Part of a small language model's weights.
Size: 9 layers, width 64, 2 heads of 32, MLP 256 tanh GELU, vocabulary 2048, 0.708M parameters.
Architecture: LayerNorm before each block, no biases in attention or MLP, untied embeddings, attention and MLP in parallel.
Training: a variant of Muon for these matrices, 83M tokens, 5075 steps.
Each number is 50 + 12 x the weight over its row's rms, rounded and kept within 0 to 99. Layers, rows and columns count from 0. The size before them is the row's rms in percent of the matrix's.

# layer 3 attention output, 64x64, rms 0.0701, rows 0-63, columns 0-31
104:66 43 46 42 50 61 57 58 58 49 40 49 34 38 48 29 39 62 54 42 35 42 59 50 50 75 62 66 63 71 51 59
099:47 64 48 56 56 41 46 56 48 57 56 57 62 53 27 55 52 70 52 39 53 68 54 28 54 53 56 31 58 53 59 66
106:45 62 60 49 55 48 76 61 53 62 56 38 69 68 48 47 31 50 43 62 46 59 47 51 54 53 55 42 47 39 65 59
098:60 64 62 71 32 60 52 43 50 55 60 47 56 44 55 59 48 56 64 56 51 34 56 30 42 42 69 61 43 56 57 60
110:58 47 46 52 57 38 56 38 42 53 59 58 61 48 50 51 65 48 59 45 57 52 34 58 45 37 58 22 50 30 41 39
081:47 39 44 40 52 31 55 32 46 43 53 54 54 51 49 37 66 56 68 50 46 47 51 67 27 41 60 44 33 52 63 42
090:58 31 39 31 57 56 55 55 56 62 47 55 61 32 62 36 51 49 52 55 27 64 51 53 58 53 40 59 43 57 68 53
105:49 64 60 64 52 42 52 32 33 47 50 27 61 58 43 56 51 37 47 63 51 45 40 49 55 36 58 50 64 37 62 47
114:49 59 59 38 54 39 49 42 59 45 32 44 75 71 39 48 57 55 53 35 64 58 59 40 38 51 54 34 51 49 48 46
097:40 54 39 43 51 46 44 47 57 48 51 44 61 49 63 56 51 49 59 48 27 42 51 44 36 29 37 53 48 48 36 71
076:37 33 67 42 42 70 54 46 44 51 47 53 58 43 48 51 44 45 44 67 46 67 39 50 53 38 45 62 49 35 52 37
097:36 37 37 44 68 48 74 33 39 55 63 38 50 65 56 46 44 48 43 60 65 75 41 53 51 38 41 50 59 47 49 58
074:21 35 58 67 56 59 45 70 35 44 39 41 41 61 51 52 54 39 26 48 49 58 54 53 56 63 55 48 41 49 51 32
095:51 52 38 67 53 56 53 51 72 61 56 54 61 41 50 47 37 53 57 29 43 43 39 47 47 47 45 60 60 50 39 54
106:51 68 67 56 32 57 42 38 56 35 45 39 46 45 53 72 31 54 45 23 56 42 40 47 38 49 52 31 47 50 51 58
115:55 50 72 37 50 54 12 49 60 50 69 53 50 56 41 62 56 35 55 65 54 49 56 41 58 35 54 60 48 29 37 39
099:65 63 58 28 35 42 46 53 59 45 50 37 53 57 50 72 39 40 32 39 55 44 45 41 66 35 58 50 31 33 26 59
092:49 37 53 49 41 49 35 58 50 51 57 58 56 67 54 43 45 53 62 57 56 82 38 62 27 47 55 59 52 46 38 30
093:36 47 53 52 46 61 58 72 38 44 64 60 40 42 48 31 45 52 39 52 62 49 66 52 55 56 62 53 55 55 52 40
110:60 57 44 50 44 46 59 49 48 63 39 51 42 36 52 48 46 62 34 28 48 61 75 43 38 43 35 33 45 39 40 64
076:53 41 35 52 42 28 64 49 61 59 42 55 60 34 44 52 45 61 42 37 38 19 47 46 53 78 43 53 45 50 41 58
094:36 59 43 53 35 67 59 52 48 64 59 66 59 43 40 67 53 43 57 34 60 41 42 58 53 35 68 36 57 54 54 37
109:40 63 43 44 60 31 42 60 40 37 41 51 59 51 54 61 49 62 57 67 36 57 47 49 74 69 46 43 44 63 67 68
089:56 50 45 68 61 38 47 52 53 34 52 42 43 52 53 26 45 27 45 57 64 56 47 70 59 58 54 43 48 43 45 49
092:37 48 46 35 57 73 48 64 61 52 42 46 37 38 35 45 53 50 33 48 60 68 39 32 46 40 48 39 51 22 46 45
086:59 59 40 72 53 46 65 64 50 53 40 36 63 52 68 31 59 53 57 46 26 56 49 66 52 54 45 55 21 59 41 58
093:43 50 37 61 49 70 71 68 41 34 47 55 47 47 54 53 71 73 46 34 52 39 43 63 46 72 55 62 54 66 63 41
097:52 50 48 48 50 41 50 45 49 54 52 65 60 51 43 61 34 56 37 58 38 44 24 40 40 46 39 42 56 47 72 51
108:45 64 60 49 36 60 59 31 56 44 38 58 30 40 19 60 50 69 33 68 57 38 57 55 44 42 49 56 50 56 41 49
092:51 20 58 56 59 55 43 56 44 53 58 52 72 47 39 52 54 59 55 47 41 49 52 58 67 62 43 58 45 74 72 37
098:60 48 66 52 63 31 35 45 43 53 67 54 46 52 43 50 56 44 50 61 71 48 34 48 55 50 43 57 52 47 50 63
087:32 38 66 57 49 59 33 39 53 42 53 56 38 60 57 48 56 29 53 36 56 48 46 40 48 41 52 36 61 40 42 70
096:58 41 47 50 50 57 10 40 34 38 41 68 56 50 54 61 70 41 50 69 44 54 59 43 48 42 47 49 56 50 52 39
102:48 40 24 32 37 46 56 33 59 60 65 77 40 28 40 51 42 44 46 33 54 53 39 51 40 36 36 44 57 36 54 53
097:41 57 25 50 40 53 40 50 61 47 43 55 42 37 86 60 40 44 54 51 47 40 51 47 47 66 32 61 46 59 64 50
119:45 53 41 48 62 43 62 56 64 39 51 41 46 64 52 31 52 50 44 36 49 54 28 62 53 63 49 48 46 40 48 38
098:49 38 45 52 54 28 30 64 33 59 56 38 60 61 51 52 71 68 45 56 47 38 71 46 51 37 45 60 33 42 42 39
087:45 37 57 45 74 38 68 49 34 45 56 52 41 43 45 67 53 56 69 26 46 61 55 50 41 58 46 62 51 62 66 33
118:54 54 60 38 46 35 50 51 57 49 43 56 38 41 60 52 59 46 58 36 51 38 53 27 57 24 39 49 60 51 61 54
115:64 48 54 48 34 47 38 58 24 54 54 55 56 57 53 64 53 42 56 59 59 53 51 57 63 75 59 54 51 58 54 48
107:43 59 46 41 45 80 30 46 67 45 60 54 34 57 44 42 40 52 61 35 54 41 60 51 26 43 54 53 69 39 43 41
112:53 38 47 53 33 42 55 56 69 57 45 76 50 25 44 31 36 42 51 58 35 42 46 56 54 38 57 61 56 50 44 65
095:42 47 32 49 46 69 53 47 45 59 53 45 20 52 67 55 72 29 51 50 44 39 58 59 51 38 59 57 42 39 48 43
100:46 54 48 52 46 45 65 54 58 61 42 31 59 51 60 32 49 41 50 37 54 31 72 53 62 52 38 60 52 65 33 48
096:65 50 66 65 58 33 68 51 37 47 53 38 51 60 48 47 45 62 54 65 52 59 51 61 65 60 60 53 34 49 40 49
122:55 45 48 71 32 59 61 47 38 53 42 47 56 47 60 39 53 50 38 58 52 39 59 63 34 52 52 43 31 57 43 54
105:44 45 58 43 52 42 48 60 54 58 55 65 67 58 40 52 48 45 47 49 45 54 73 40 42 64 41 48 59 46 54 34
129:53 53 55 43 50 51 47 53 61 37 56 75 35 60 43 46 60 48 44 55 53 51 39 44 74 66 42 32 48 54 51 59
072:48 46 57 59 65 38 36 59 46 33 53 19 42 60 49 45 57 32 43 53 63 33 60 53 50 53 58 47 37 57 51 55
111:36 42 41 50 55 53 44 40 65 33 65 44 34 37 34 40 45 50 72 51 62 61 48 45 38 41 39 27 69 44 55 52
087:40 52 53 58 55 51 53 48 59 39 60 38 66 45 57 57 51 42 35 29 45 62 46 30 48 54 61 59 51 75 37 56
123:61 53 61 37 54 50 61 42 42 48 32 54 43 42 49 56 57 57 37 60 48 55 50 45 53 47 43 64 57 75 33 57
064:57 49 58 53 55 64 55 38 34 50 33 50 66 44 46 78 47 52 56 70 57 43 57 60 47 66 51 58 31 30 69 35
082:37 56 47 55 28 52 54 35 64 42 33 50 44 62 70 58 55 65 45 42 50 51 31 45 54 60 43 54 39 56 48 58
131:44 43 43 64 60 43 41 54 32 59 41 47 65 49 31 44 35 52 67 66 40 43 57 50 61 60 64 47 52 83 54 38
106:70 59 36 51 54 56 65 54 45 66 47 48 51 54 56 66 35 46 54 55 49 58 42 47 40 55 44 57 54 63 78 58
116:66 53 47 52 64 68 53 39 33 60 60 47 43 53 50 53 39 57 75 52 58 50 66 68 38 60 48 49 41 56 40 57
100:41 63 65 32 44 62 37 37 50 40 46 44 41 55 51 48 44 45 44 39 43 47 57 60 64 53 34 50 62 54 62 35
093:60 52 54 43 34 52 59 35 32 61 60 43 38 40 62 48 54 54 40 55 40 31 53 64 41 24 43 50 60 35 59 42
091:59 37 54 55 66 48 50 68 66 54 51 46 42 63 50 63 61 43 55 51 50 63 47 44 46 61 59 68 53 41 37 38
077:58 64 52 45 39 53 55 63 65 53 35 53 34 56 47 37 52 74 47 46 60 51 65 70 51 67 53 39 50 60 40 52
106:47 63 48 48 45 44 43 56 68 53 39 62 43 49 73 34 43 42 54 64 55 50 38 44 48 41 52 48 65 39 32 63
086:51 49 64 47 56 50 40 38 47 56 48 57 53 61 70 42 41 50 54 35 44 36 54 49 38 45 60 45 61 41 48 62
112:65 43 45 35 60 36 69 61 62 46 57 27 43 59 49 60 58 52 47 62 58 76 51 44 50 56 51 52 43 43 39 43